Each number is 500 + 25 x the weight over its row's rms, rounded and kept within 0 to 999. Layers, rows and columns count from 0. Numbers have three digits each. The size before them is the row's rms in percent of the matrix's.

# layer 6 attention output (transposed), 128x160, rms 0.177, rows 47-63,111-127, columns 120-159
101:494504512464504507497534484505515515494497479512508525458488490513468486498442477494502527515491478485495508512495510484
093:469494506500506526424474474483510508471530510460489472455527453494489498469500546504472494445469490481507504484519505523
089:493486521460504472478478500515529510498435493540515496501478486497519468492538477453466506476488525514483516485505499513
098:489489509500461513488467524487533490468500473480558488522456510468511450484516509482479520477493531491540485508464532515
091:539513472509537505538487521532461497480459522484550474510524466478496480508487489554486545519491537503472534480463503484
090:490541500539509475485474490512492506476515500497484514507503551523520498518527440495501477506482489495505498494466496481
096:499523503498495524454475502530464487551511501493531502473479511511502535524479514494496513452508485486531477477528508487
099:511462501490467494517480505474563532506488504460530528500500495493502534508503494511507509523452514486480503516479472474
098:504518524405493483524510484510482475493509538466511501495513501513516489509473492517510483491502487505506460502503514494
091:496496497466488538484520504477501510473530516529502511514494531533510469495511510557520479470501491506531496503513538492
097:497515492468528507506478523502488499481565524519490461497478508482529444557510481535526518447487494491510492505462507558
089:526515514498503488523491499533461525477532515512526498525509523499471491504525524495495491551538479530498477531506469499
086:488489468496500501470488532483493516506534524499511467514514474504538507450516516480455471460503489533497506480546489496
093:513479527447504514491513546531440487546463477464440407507524521492502479492440534475514518521532540443495516504487485555
095:530521503499437466496549529534540542506534492492488483525520517506515524470489547522523511446477454492492497535507496468
082:510473513506511427481509501510502509505475513520499510518453483510535477496513495540451499513468509512481534461487530483
091:485523478539489471501487470482491499485549510490498482494438512456515526548500517510514491534461499498487497489509501545
102:518471521474482499494498529513536531526517506484493492530498480542503492519520481508491488513433505545480501511468466482
103:528499516448482489593489495475509504470509473520501491534498561495439482524532510518506522524514502522478491537492465508
114:491477502506465491518553535465544518477517511514500549508562519521535521544479524532539505496491525494526497456490475506
112:523504515520549511478489477510456492512484514512489510494525504515472502536513500532517505462497477513475510503527464493
110:484498534476492529507522467482502497483489488516509453511481539496482517531471527510510511470469471484473495510485451529
099:525500483483479540513518456508520510504520511565491505492523509514504484495545530505494503456488496518537541518536533564
110:507481479521420524503511506508519495512460509529513481477487504499511505511504481486462511531471493547501493510496495529
104:512512498516446486538519463474531457518502475500470462520532501476512499470446533539548507452520491508542561497515476516
109:508495530531465552481472540513482479522481466508517484498509486497505498510533480501522485506497499520464519528467512484
103:483516450503473464493488507452487486498467510518478490482481518462488521516507527506499502513459538524484492503487475499
098:480465525539529526520501478515525511489448451503485509521535477512446502487444526529510483537463469523513511513502492482
103:484516514521484494508490540513506520485424504535491510471477517482545514501489526533470484497486500485499516508491518483
116:498459477495526509486516511526525508482465517512483509468532568500461493491449476503505507548490499516519501516461533487
097:505510481512473524463503479521517512459530507513525497519523470534527520519544470527505514459504502498499434541484537490
114:494485530495549519480484485490507511508493514514500533507487505503494449534502495485477489563517545489471477489474472517
109:535488497480493561516500545462524493474482460464489470492526455524518456500499499470495486501487496493492491524534506511
114:524499528480487520518502530536500504546509509497510497492526453491494476458524503488507508473509525511477504505519541478
# layer 6 attention value, 64x160, rms 0.0549, rows 48-63, columns 120-159
098:519528504489465505535491517490518528496538494541515473508512550482467537471507513537466532527526515493496474490483530545
109:522518534504490504532499497507467529493459466540466524476520519493453483511489550474543530504463505524492515520512488449
103:504488518474513473520506525479494588499472524488483494440482520546507534488508511502487453546498468491544471526525499522
105:476495529472493494539483467504491477474480466519471490531490484537493454495527456494504529473531497476508495488514500507
096:527437488545491519489491483468500524486498523516497501488461531540422471527477553481520476483551498476469487533495531536
105:509481520486490462502499528506513495442509475476472504479475478449462500491526536489479503479476481537473515503447468517
107:522506465487486464503489469478501540481509500506480552525490513511503533446464517490528511547493519456485521459531506495
098:482550527520524499477484500501484515516520510499542489525497481471449502522487488495504463467515541504492502541519452518
093:473541478484498517519526507494472456480479515500492497485491506476517534483515488515464458541522529498506477514523445476
098:478495477499484473477498519470490544493505511472494517511486484514505490538506520506484518526505467514491512522432466478
092:492504520456498506474514521495475510473496483463528484464509474510491508497524453527495459482444531483478513456526526480
106:460477533500490492538523473569448484513526510492515508513478560482471464520504485497436467491498567489499537514472507523
099:495504532529461496495526517517510489496518479473519518451489531483505488529529517505499526482491491513431437530489524490
104:507511485512544450555478507493507524495478502460511510449503493462424479500490502537513479473499508481534464522515551507
099:474513475501507520499504554524485480471554523474514487527532579482478503515471517445567519502516476455481508497513497482
100:521482508492487484538468432482493488510427494472546501524531514502489470513521513470497488461493534460485508468496474502
# layer 6 MLP gate, 448x160, rms 0.197, rows 0-94, columns 120-159
098:540506504505490509461492530540498529511481542493532486512459497535543519498488487466497521471510408493520507507501482467
103:480453504540497493530504511479485518529486488527503468525523540487504494520463438514486436448509497523520484534486496496
100:430482511500447512519486497489501470453459504514457500524533477522478436472444539494508545472514521527523514482533529522
112:467494479476530535487484522484504438515443461529507481480545508499472495451506498507533466531512502523501469495515517486
104:449488516474511538504485480500460543482503516515548499514475519528488519514539480497441530490483496507527445535568519517
089:478492512520517492516502528462474475537485520508526531486506498501522487550508490522537541522468495501475486503509533452
101:511539440498521493514459521485479515465504479467456486504503547480476482527525504484523500501492509452506453507504500483
105:504488467448527519501503464450478487506531516492504479458472458547473499516498498520492464502546463481479518545501491552
099:491505471506503492488467514481500454514512518497509509552524508515491509459475482470467517484483538491515511495442466475
090:475491482485478499519498477516505458511542479530482527493435518502529495528530496512505509524450519465489488502502488459
099:506540468457501483496523511495493514503523467512498481501517516500500481519533496515524511540497532482459568509481465480
057:511527505502478483535473463516501487459511523502490460465471483501496487447489493468465542524551522523452496501484494480
091:485477515467502499551524518511511529498487508508531486466503567493486492457523495532484495500498514523482521501495473509
096:487474501507528514471542472513483495527488500507527484478519511516474506490461512488493464486491532481483516522476491510
093:463543462537478517488523516440473507518463478469490494457448470485486470530524503536499496507484487503478502483471522494
089:472481518484494474517518528498451518488490462523486428463525489491547511494531528512509496522475498475507529534511542568
088:533498518498498453528502486488477476495497513526531511495500483502469475489458535510579536452520527426517454521518482451
101:512546497514499504525473495498486510515464521555520518538506487516514491476518528494488536461494487485530479501565475485
108:514526487446460501482479474491509506516502498498512517506504487476495533516565505496535546484542494460494499515440510552
087:496476494491518478491459514551487471497468473479501493465519472534497485528505498450498519496443504509514529478477500497
093:551523510523519554508508524516543507506479521482524461497490471498507470491519506530482521506503457500512542519510489548
083:487500501516448505507534489507527525492517493507518513508479477519482515462489466559541526489492476513524476508515474503
112:482537537493537528494500532508521458464493560487474506474493493520497492488456484508486479469469529483477511516498519489
103:501481517505529494496495516483491531484506536517477517500504567473465498508478447500515517536482491504525477514525532544
098:528503499470494504505416442517481489534520501522512503533497540467491498507520527526478528569510476512472520463526526478
102:487512524504524527468464484491535469462518481518507488516459555534477494451528513510486508478494478469552569513511513466
093:510492482532498515505513523486513494511509491523471455494506506465489489500491561528496491507503499498548510488531535500
098:507514467523545492493484488504427508490501484494486499489475509460527509499527472495497521538538529496528515536486520504
104:501473498520503473504514479496483500524503515532476493517556507434477582518467535498493493495497490520525492530482511443
089:515548479489465492510538492543464503482537522535484520517523478479501517477546493479506487528525537477533521521457484492
098:485524482487549489511478554476468510499521550478518493517494533470484520492495477499520468484503440430455503521493484512
098:483507488469440516512498508507502514490531482514502462520509519459470504518536477553538517496523499481527476518515507455
092:506528495475493517499493470537524516543474532493531464481495451481548540482486531476502507521498506543529475481509504506
121:496473508469499516458509504515490486488479511533500492464502534519492522520459492500505485494507441517469486509476568477
091:464475515491498475503491523519507492496508485488496513494431463519538479475528490504527486510495489484524468468526513501
096:514501489544451498527472502492487471518535527496524489475517476470465475510503518538482516468481506523503545521470522460
101:510457508496523491468504506466485483498486535491497463512503483476484465492486536509542463525465496493522459525509500493
096:518516473492493523486470490516486491483487506451508493430449486521494477517510524532453505517480519520499527569531472478
086:508495501504496544464508500515471482501498489501479507469542492506499468579509512505500463479521483498517529482494475464
089:533501508521496538491549496552488538510444494542539511505514515502518492513536532568518497492466492477483479502488494475
078:531483516497553526519473459503473502517513485499487496510571513519499516514504479482496524547524500492516474521504539470
102:503483497484537507545530491518563494512503540439499479484502491495513473494506497537495493455489468521497511523424533514
081:478455522500487504482451472476509537474532501502506511442496497495504540494509485511533539486498486458466471487528560483
104:490509515532481487500538531517487502496518527462539525479516467510499511520532486487492504490549485530532462522473518473
108:520503475507495455484534484498529526510519485516497487539494488483492508497515520500501542524486483494486499509527544483
098:511520519526468527535503534487480513486541530469516565495551438497501545515489472506517520451492505487523500437485489502
099:476538509497502462500474522478511487539538465508480483526486431513512476536490485500521493537463509512498464524446483492
094:500522489553522475448528520536452535531500494513521516502486541478469538481487489491537459579490499470526491487516512498
098:505507509530509532528516471483493481466544525520482513492485524452495490530541479517519504510496498479479517476496521471
085:479471516490502485544479516488465529494488527499496543488469538512507495481476489539484489543458505458503477532505483514
100:528492548495486508505499542522479508471465562492494543521563494484497469544456487532495500526511481509470539497519504453
102:482477502466483521477508451509507535531475465540461462494468498522443482526488490515493496505525474510485577501498549491
105:465541496450489564473518473491469473468487536505495469476501509503489475464520502500514545500513528512495489521533512500
106:499481479497573509448462465519482491456508528496496492483501536482453472520506472517556486508460485494514520488522493522
080:516506499501486510465522520516495490446495491477532507527521542498496548503495544497502495467523498497485503527498478478
095:516490500527467448544486493510559507527487488527486514552495461522483465480535512520477513473503466537469444509484492495
103:492522507522500509470501514510525485478500479532500516515469516478452466515525520488519504499517562458507527537501516483
106:479531490537493507499533475504507505519507492480499514530494489552482518495505462466467506495566485495513501504496535495
093:473502482495461524511517453545520545503519501501459508483437480485510501482543467521488495525495507498555515488496527513
106:514534493515469479493517517467493487469483520503424462491476525496511528563488530540499498542543509483491498501531460505
085:522530460501501501525496519567474501508443532493493458526530517472503473469505495483503494464494511549532487499512468491
102:451509524531477533503550497469557512492511524557526505509538496483486491449505484499487516507450485471514523464505484526
091:450553493527515556534500509509488444470486491502505531483498507493512501508509477501494510493500531518500527541494509539
103:503487466486490479492461503520487488508495495535514487481479553457522555505475494504496511523538519525477519519488491476
104:529487541466551543471510464500465462506495498477511432483482497511478489484487477510465461457524491462505491494519576458
108:492537509454512525515508518528509471527453518502493510469502501511500518499489517489485486461483578509495516471498519482
094:517456505497537486521495540497489529516489483531456487482468498497521496473459482520519476517526500509473486502486511511
107:498523453507479517480511501539516483471451532520526463524503485502508522484474527501523520505527495482555489504506540505
102:497475499504458484454534517477463481488467447522528480515544542501525482506525490480468538506505496502540528513544518481
110:442499468500525509502540491491506482489487491501520499547534509487468449488446487543546497468476458505496473460494506512
091:526493490503479568533490507517551509467526490510432538483472518511496482506514501491492468453513535489457484497528482477
111:484516478466527495467513428502453544518528535535474495527473526490475486507508510499534508489557482509502500519465538508
103:510488474484497509517478516498514514498504475507505506535485489467485461502548502528470545519549508485530515469480553427
122:489481454521539456477501531546535477508460510528463515509469477474506503520527492483533552522463507472482448508500516498
095:493508496493485543516535499552478555486519493483512520475526476508534492472483494511508522522499551550576528491495526495
099:495528459536476524546484472470506516505513533471469481486506491492509524505501486525543488527487498518517506517437506502
085:484491477509494523484471513487484506522472509510471514470514524457469472494464510514508466482425538512505481548486533490
097:483517521471524509491489466492505483481497489526478499524458536485471519487438502477498493503500516515526504439494537535
096:496472480488493504522481474472542516493499496453486466486506516466500523559542499510520499483499437485549494532516512461
111:490533493507496469566513495541525511467495487483494521513471521542538478505502507557540491490479506485461526544549504486
094:470508555497547487522471512505491484493517535521480503514492515491488537500483481517522478502502490504507503521515520517
100:544503515509474459504468518488495514489515537502521491500486535483500511537451481558541508484538493515555514508489558487
108:466529508552461508499474479505525484505526487531511473554515538492525509494492491497503473495508515453514472476517506513
099:507499515540469511466524487502483484469489476487485514450525479489519520509521466493563492485510536471471470524458460504
089:541497533481513532468478509530511469496458504518476509474548497538529485558500538504473490508507502487532520495487472482
078:542453538534452504472491478508506482483494532475481494519481505531490496455513502491545506501513483485464530478506489509
095:517467501528500538484492513525517458552480512461485520485532483456523493516503474522515526470494516542528529520503498503
112:500500492541493520461513457471520515508460466551529501487509455519518497480504505508473487530533487534532514478466503503
100:492501511498506484486482493485531525520530520464512485509487456513505521437522462508503522520509529495493518483489478487
096:478541503539520489483506498509462492516493529520477550514488482496529565512532515482502481489470509513495474537502499504
087:502483446507523487486502535578527449503525457518505491494481503549467476502531499487494524511467496482481484470528508436
095:470536484496497508488482500511508501506482511409484502506501522459514496535543471483492450498502518480521490490517494501
114:492509501507540518517524514445492475527490479456510486531498522469493512505500494511498502488513500486511472522445527503
104:442486510518511506495524543472517479511497487451479503496527489473491485526492489535494540497497510504474467521471497504
096:486476530535494512520490477521450495519505494496480506515472510480493501504485561484493476464483532526493533501486533479
# layer 6 MLP up, 448x160, rms 0.183, rows 0-94, columns 120-159
095:519481550514491469512527475500514532487456531491474548502504510451531490488493482450512484491495518480465531501485483507
101:471470503509488496503489466534506498507494486518456484469520488541522461485540489467513488505563520552430529512551523525
095:511500490476489521460505492468517443488512501523544478479483473509489503529500466476493493484521502525478517490472503501
105:503503533516465463574512463487537506482508509518523494485441508523531498482536543504509504502485458519547495511501495452
097:495513535510455511540463435504488516510496463520517475506511513506447474495469531482464483523498513520470482507489484499
091:472517443446526505490525497501466494501514523546460453497491509521472469473521461520508495435474549499530484483537501494
106:524496506472471472509491503487479573500501470495507464520463546518492476508481518587519493474477500465499520476466439503
100:510498528491478539518504544468455475529530465475493494513525507468533462504528506505543496514530512516516537494471477443
092:461507496517506458501519499505553501493455439527510501512445513499449475495487499469495529519472489485433492501520500524
089:493467466491478531519491496514535518528517469465521485434517537468503477510530475471553483448503486532449535481512496463
099:537457478520478528513524534529484490509514555476477515477486501504474510488469497496507516499462502504527487501480561509
065:512484478461498485504497481482503524537542508479520558489492503457509500550493495516554488477443530509489472502514505463
090:518511471535482526482506461527517476485506485510445452489541460506480535550492497499514514497496521515522502530540471555
094:465493527551547480512526510508528525531500468492486466499538475552530508493530522497500569498481485502515481499513498508
094:543512495504478511509513478516490526529512500514521515499528523469527511514487516530488504518491505517452495523519466482
089:534503505537554499484494513465506495478507497476448529515510475475522471508508505505520511513490502541536468493495517527
094:534478511480505483458454523497458506537505489476472519497526467486486489510528550508482502529488494515543529463539515509
100:527454505511484497451489426519466473497492470504514478490498483532488536548505512466517508534503474480508477517502513517
108:495534478497502513517512484493499509530548504483482495498530490493505494479518549510543496485481522502507482544532446482
081:526437496503527500502500518513495538510465557423478457487503485488496516480465485490454484500488489481477479453515490495
090:523488525494492516529469470489450508494547535479448518471519495586499475506517474513533507556527493480498515538507514531
077:477531523508532532506496488487473451550487508532529488469518502504536529537523536446457484523533487465505465484472552468
099:513519478477455515528461532485516475457480516509520491520450503466470512513541514518494479459503503497531552462488504476
091:553520488461480486481525498511503472510514514453478471473515520480493527512520524518534476527483494468517525453527454515
105:506523508502499473489528553547535499428542468482482455501505530549488519507463512478478437474497529531514468489548469490
103:503551462503450531544496492482473481503482475480508511447498541469496537467482514489519508556494469531513483501507518503
100:504536505462504537530519509529462526488544479487515512487508522483491482534510516490481492497492535507506482475498499516
104:525450474488472485465498497516493483469523479518529527491481475537485517483538529481475487491445553466493527485518574474
106:502488485485514491514470528518506523487468480488489436527502462456493484511470485533495504457500506525474499525526496500
091:502487534508470525465476474511449482543489521506514486546514520488485472509489485508510483485511530458521479504561521507
100:444490501527516481529533476521529518499472497514514473496485504501509524502473455531518523507517507497491517509506468487
102:480500474456464546460521518503542501514487517495478486521499527495533512495491474507505494505488509506442491530500507515
094:508514523499517535493506520486491485486524479481505514546524507536515520474530540468497470534514479503489488507488513495
110:509499506523482491524505507512473526496524494478487516486476518474482470538478504507492479488483522519488503459446509481
091:471480488536532469480493502480535531538496511480496472512463521507489455549529511502460486496520529495512523497470488491
096:451531537462513493462514527480494512518509503514530528496479474469512498472525495486477528497539526539529491518460538508
099:501446524477501528516479498551474530517490498494514499543486472530488475531539524494501469517493525487545518458514483497
093:532518497501508494463518473533479496528552517537476499481444487492509481490499493499479447508494521527497534484541518477
084:480457540542501502506513511490507549515515512517487525454553488454528469492476549531503450498494477472564475466524518541
095:463525540481543521484523476477505509516544503484518475488516472536493496507530527486470500505548484500498483441541480512
080:504501512478517474475485544477468502501458490499518461509492488478454493450519566477520513502514513498482521500508469452
098:493485457472473536504526505496523508493518488527518479488483477499559483466490528528524486498496491503548473447531472505
091:551533503518497522485521493505468463472463519474458487546539530512453491512535467477493490516477511479506465511525459492
102:517457480510484491504468487483467534498476460506471481504512478510447538513560513539525515522527470498466513520519498518
110:509497516479501520453483525500502510523491484473505474503549456509509479514509501478496512480464501483506533500512507532
101:462524473497493547498440512462552528528522504469471489511457484529500504465505454519499510447484490519474495469513525483
095:495507481499539502521521512478497462516529518519461454507527530532554484498430495542479485490490481509512502513499515524
104:569517529511453492520509456520495528479557519488504504525512494509519483506519484506529505500523454476495482524487490529
102:502458507478504505534494467524520500463470551511499492490524460439491480494510470495500507538515529421506466501514474531
089:502496484515497524476499484508529532491528482465456551540510517522486478502540507502521440491531482454491525470525518531
098:545497483467443510477506480514518471482516496502524523484491440500552500551516514489501531545510489507466502522470502460
100:482521514428489489510472468470498496507504480532509539481495496487550504535493522525483498522532525492512477513475514509
101:500471503494479468512500541466546537464499500504468509487504527506493492520514508486533545442490505489544486506445500462
101:494502493476479510483522485546497456526535458500498502487490489542487488495491508488497482524509531494490525496461506541
083:510506458481476520484505512488507476483519494469473488509477509514488501470491471481480568490528458492518525516534519485
098:502486505483526508530511462516547498489463499489478516519535462498515480552484526512436514482520509516511495495511511512
098:500505532495503534500474519531440535500510491507537473507521475515472491552515481493556461483456495508517496499512505491
108:498477503506504490509541506539516506471507469480448487519475456531468485504503498517494495469479505492533509492451448487
089:486480475522504496493515481480510516497497475525505474489498489502540470536488465514498492460492520513566524490501510504
110:479486478514475525509495472443481518563515504480503469515513510544508460509480484492496472495504497502510505510502512486
083:485489498513518492517513449506512515511499535472495518470498490448472529523469518520529468485538510531518515458526491529
099:506519534490479490532475479496514503474509517512535476554520548459530499489495490505469490485508484486533503501511497490
097:496527472502561513473525518516455504469528490437506499513489489502520511530435485493509526508510494496521469489501513474
093:509483515549483500493461499528525483514502517491496498515493463510526521460476451494458500454488530548505520503491494506
097:507573494478506520467513522502519480508536495555503502506500521482466486485489511557477511480506501517505503509510517468
105:481475499484496520499512467507517487464481481456477487511500484510514518475490528467521529507485481510509469480505500475
095:523496509485488516547478470503483500541498427511513503510480481490501482521533455481482476523532485455506497465486494494
106:504502482495521494523503457486486548541496517508508497526546498483525481478486501467493446529537512447505522483453530513
097:446529539467485502486489496476464476483475482520465476502523548503483483510474505517512512473497496503488493544500520460
100:532494502500450495463456470509558449519480454488499499501473487508467519510525462464493485494503532472564503497509487477
089:528513499490475511528506491507516516510543510459459546515480463492550491511493492486477488508483500488428466491499460477
111:486500531519497561516492518514514459489484524513486498490510500517485452463503470510516546482464516535507483489485495496
109:474475541509450499469481488477485514478544508512454529511506461504470491551554523518531506545491485518511515445478515502
099:523548511497556440475497503449488509474480495542527456491558471493483492528523502538476523479487459490489508499491539529
103:531496515485498483485522497463508442526467539456490480496494514494501477517504486503531511511509489513499528501503482499
100:511511512460504467506519490523506525543523495496531474475477471514526498467502459521491488510510471518517516463493494499
092:503521503530452542513502508476494472482510501512500477522496509491520511547474485477541552491495517503545514492545470515
091:500464477480480492492494487493479485530500498480476506526464505509488468496497511447489558486480531448547479483518509529
098:510539519508477464506547510524467531510520543485487496483498484525487475507519501486477455491492514511502508499492523473
108:532481517496512511480463466494541488519477507513510452444471478514472493511536482470508524504558488491497529489507454556
090:508472490477479505488478500488518543498486495471464500522503443552518492503477495485511497477511463510509497526490499498
109:536525484477518481493488509487484501482451544487510493539491512483491505453488549487468497547470479489541464485490457465
109:466543463460486495492512467525541517453478517493525543505513498469517538488550522487464515516469502478481474491521509497
104:478454521531460500484507485493508522477490481484501547524545510495510505545523515530483491504540527512494480538506461535
083:471549497459475510508508487496519535526511456470512513530484500533468496485502500541521501507537511529516416491536533493
085:475463503485447501490471446438477494504523502510531472467468518517448523535553493484506523490511491498478494470529467517
091:476537505484457494490545494527475547523511517510504472529542490517473500504478526509473482505482509488494504504507515506
105:495467514547511536526523486509470496503503484509525469472508463476467509523501474494503507507504506498478478543550531529
095:541499513546476488518514498562516476528496488480519519494501489475497530487470495472518530453469502479472520516493528497
102:516527510507501458476527552481539496521476486505530483504459530488533493508478515503492521527498526517492509521485493498
093:549535524479479484480506517511483519497505521513506490517486499458525483494462503491441499501526517499482511498515523563
094:486519503517507498454521517463461480491493474497452527474510506522530538506502519503492515538496527494504483493525482527
111:491481506540488500546455510511469491458508488502520487526520477465566489561530494466490488470506478487494502515498484486
109:514492475518507525537457485496448536451529520473518514527492504507521479512524523563544486476442479514515495493449494520
101:516496517546450484533454490521477517513476505488478461520525483466492507494432491496486484489472480469510495520544473535
# layer 6 MLP down (transposed), 448x160, rms 0.0621, rows 0-93, columns 120-159
102:493521525476499460493485518480507521494519527505458492482493491541498477523467492509521502457521544505514474512503491506
103:505481524525497503463510555477512506511490504545519507514498498472544482466547498534476510529489467481498481478500484490
100:455459525469513497498503552508477513532466486513475489490536489512520511499504516489484518479469535550538525491524540482
104:485501480539501518524550537500524477514484491494491467497542456483504466511511517528504478506496489503496493540511539485
106:503457457497502470516512503536491512476524514549493515510506443503514519492507469506497487503502508540513484518505482568
095:465494477498494513523446543526487523523525543486509496543493491472478521475460470495500447503512480546508486477511498474
108:500473514536554499503484515482463489502484543483518470541513534534509484544502531498473524465511525495500503512492497491
100:549514478507502492504496504484505486498512500525471534474461532517497488492508506517488470509519510539463537533520524501
095:539514518499459510509506515502478534498497502510458516501471496507480520447534484530495482499490486504486543476510514521
095:534515532500507494488483521514469532527544469526485556525464497505466490492541511491491481545533505496466530479489436523
103:501477547485522460514521460548503468481483511460492489465522498494470533524490516550521482476494520487492489488503507497
070:511506512508508527534481509522525519484495493518459503508503489487505502478535484481512516507501459512495505489484550543
106:528530498557496528492484457480492493482505494502502493477475482483480517481440520487506527497487490504549473499479449507
091:479518512475462484523468499486484526535479512517490492504570492503463494501511492531525495501532482476485515490529466489
100:482477486480539511530483481482522508458479478495464503476511483503496490536489543496508520481473536481505478469469476508
095:478535491434460502560542496547489512524492533473518533452484539516473485546475523530492483507480496483518522529483486470
094:482494531529496538490529474507546533488511533532504542464487484477478495503486475509525531468469494487483453516542492496
110:462487462511508498496529460507501520520467517498497499541506458524534471490474506518490515477502503504523471526505506495
109:447481454473506562534507489471544487505490510504518483496458550478483497452478516525516519525477499506490480473515484472
089:500498500517450489530475489496472503457500476500489471494521462464476502508487527502463512508442496523517536463471483451
095:529481474512485477408539491509516484530464494470517502532471499494540512466514523536492524476516516470476510498485455497
097:481532511546521529478513522473524500486497485483518494541496508549482534489481504495460484460507426516480520457537564479
108:480520511469508521525517503541505518458512468500476481484492513506533498502493530460436482471503473479528493488520523505
098:471498491518506504501454452495481535488517522502491477527454473530492462465515486472487471476487515503493481454529508480
101:471458478483519499497485498478541501490516510502524470513531523459469506489501516461515503539494462485525495501441499463
103:493505542478523517508515505495546501520547524506488531477528555475536478496506502518499520497463487522526515535498465460
116:522498441502489516486501515504479469469471519478513491434549469522510455484536502469496536466538440477509478504499485478
101:533507523475490546496537499499547545536497477488459537529518523441480489511469481525529508509496487496472466507463492462
108:504527561464505486501497515485514496484486517497520491479532536491495528492521542492465452468505491452549490509501534529
093:479500508528533524521528457484499512494495478485493517491481525469490496556492520525546475503503470478554501492474525495
100:510453516537453505520519480475529517522453505471521507501533486515527513468471496494524533471498508500569509498498488508
100:475517452514494486429501485502493474540484514459525515561470506518498492528550517534491513512561521501465512495463556491
096:463508469546480531504488520486521515497462535491492478475489471508495517481476452531522495482533534488479495489508508492
104:523502524482546466504448519541475498520482515430507500489538443538478505512519535493517468504490488476487459480495501492
092:518506467495517494499513489530467536533496515495493512494479505499562467499497483506462552521498495479462534515502530486
099:547512497480526561528518504494459520468499454545528501479485525486510538512482518453475492472439514509537537472462516475
098:462496508480518489409476518448516495467462521515491491472513526473466466467495502496470504455463463503497506591505498470
097:469517499522516541495515498477519512507504558456513505471512516506462458451501488479459476498478517515514519529465482478
087:454471489534500501493502474489496502522489488501521509551555509445487456492558532497470504481475512544498492503507562516
095:477489492507480510473529501454482546458480517500485503475435482475493485496513486501472508453481451508477524485539469525
083:503508491484491519507531513468484539500526532538543488514480454514504514536466451517499492471512469503521524528482507515
102:516484526489493542468517480541542499489561536518487492462493513506497483498516490494498521486471538532532505485444513495
091:505518483477471532494478502502524478517503511554488515504525474468522548474469508505473480498537480498483527473478509501
106:478488485500520499528516482502470488533507489543513517540484480503499510487485507494434475509489488490533485470481462502
112:492498485486519487511485468522469476476498491491474518508453520491508519505491519534496485532522524525521482538498451470
095:500514541493489508513481488497444507489521512544479556494479497506476468482542525543512483528512468497543525568518467471
100:477482458488450537492514515511493529461479500482505493483524472507531489527527573488506479528500543445453462514451506508
090:466490458523499495467487469491476443515461491540482470472500483552513470535476478471475512488513497558478480504548537505
099:477500519493453519550496513481506501502517501479526495499469495532487462531458499463511522497495544476505479480479483511
093:479482508540496532446522557481528507488500499514501500500499536466474541495472460508522532506495507520544527448481523483
102:503506485506536529512491470506513518456488547502531437479481513478496505507508477499542467506525483525502512506461504471
098:503540536475496508529484521522522494486494499506490496508507507464485460466511508523494525493486512501518526513483510486
099:450515488473526515492458476454469517529505541499485500492489529504499535484496471514460512532475494515479464511534482512
100:517514517505496512511486525520534562467484497495535470521513517499512506503504484506546540502495501535474488481480506524
088:514555473502497492492471483443493499494542479473532515489522527482519514503522453509522529514512504498481471504495498458
108:483500530492503463491537492473482475486452492477475529528486530527496497542498511516469487484450496502497501496514481488
100:556501529530511477498518543510527584517494508521490503474508483495478530479532500472529499536497518513500493465505491510
108:489551461529460487442485503501576491512466490534479495504530492489495484472529525469498476522549477471492534477494498524
102:461496497498489492508486452499495503507489525507509509514478487475553501502542494542534505475484502506504538516455495473
103:514490465470510497464464520523490541482455493535494545522535493493505513487499554504484471491529512509510451492526499524
088:472525470478516513540517534488508526459501519479488493502488450514535488448472528544500512478508496499567513441521519515
109:488506530497474525497513520471511488493481485518511523513490526532496468508504475525477496468495510504534551518510443520
099:510451461499495490509523509476504522505444464494509490483485490476516491504509421479483526512484525471455482470504455513
098:497518452464497452527536474475532559497504515496520495466551521478501519527523500524558490490513495484526489500500498508
099:511461453491494500477490507491469525496486508494544495468518460516518539520516514485475498474521526535508508514488462491
102:486493533506477524450453507499454479498475502500482502499529492526507528478512478452477469513491473511520497518546517522
095:471529493477510447502493463459502482492505527490517471449498473463451513462471488471493488493520448476492529509475465481
106:510465551507522515485505478478480504476513497495512475538532464469539556555451502514483522493505511516470512520499486515
099:469480569513463481462507452444469531475479495534474483473491519512504482508543550544494488526496489507518496533523510490
103:480489508496526539478512532485524477502498522485519534468492475492516515483529489518506532460502486465490531500499515511
095:514481520481510515463517471528508502485481519486507420481495569490487456516513476491507464537532534484528483461518527507
107:493489487533520493502475512484556496505481487502444513513498514525508508498504530543547468481534491471506495506531492491
109:550491510463515475527465495518485492491492489465521497511489531492503495477441533510476529544482513510539490444505492503
110:514500495477470546469485522516522514498437519482522493485513501497460491456514497508476510482495514529503518518490438473
102:491508505486509490478502530495502511484512511506489463498435481476497505480557545474481542489479501468489523459479522497
096:490436490518516472506496536527507515463472532500505516456509498541499499480491464460467517482477513529496496480469519484
090:452493524480466548524482454486489444439473486524503493506509485469499500540522514530479512524502475520536549549507487477
091:518496504513460541502508525534508520457519495510447483496581485466524472486501508497499496475492517528517519480499491483
102:484478482524503537438469487509482510528512476550522470525500500497486488530453512507512504500498473475526511502498465488
100:474500485506505508502526489466522472493478491500469513480491480458513500478521491547466516498486510475482528550499522507
099:549530488506504503476472539530489500489487498555523479512467497517473549500513482467492496497506505552452473523507506506
105:524501487505544446501490523534521499488482491494506559478535494482487465522521517484516461505505486499519506480491505496
111:496488472500534487512470491507496487495434531501517525492496499480505484461482484467467452508505493481503511534524473513
099:543509505473518468507503468487512509491503498451483533464463507566482493522478537518511485486511484522518521552516520458
093:486523519475460502500563506495535508516501499500525523520510528508490483489500510501479530510537494485529481462545583530
091:481491530513525495496500458496472473480496512485533537516500474525495495522528462454498502518518477521485472470488478515
095:467554458492511482478508512516439508515523487503523489511452533540519508515508484512535465498487453459500524508494546502
108:471540464446484504547475506534498559460495511508532467502513468552495536496463504519519496500512499489507505515466485475
097:494489490538533476510504494493496549487569539479530504480484487520497487527485553531509545487474490494502507550528476534
104:514522478545492485498487518472481499516488501483478518544497523504476517493486491507510519475535485488492529486481512523
099:435457482436497553502496474523481495488519485523551491482472528524531503455509470487556496492498525464512482512491534503
099:503525443501509523498482500481496457515510453522542493528506517499497448540510547509494487487507534516475501530526510523
104:501499491519504502460480467509529514530482543533495504515486488479502509462511489469519516517502513488495517469490464455
097:511514472488450527525520531504546515525485492464486473486530487509499498498519472501510562499517537510482536504532478509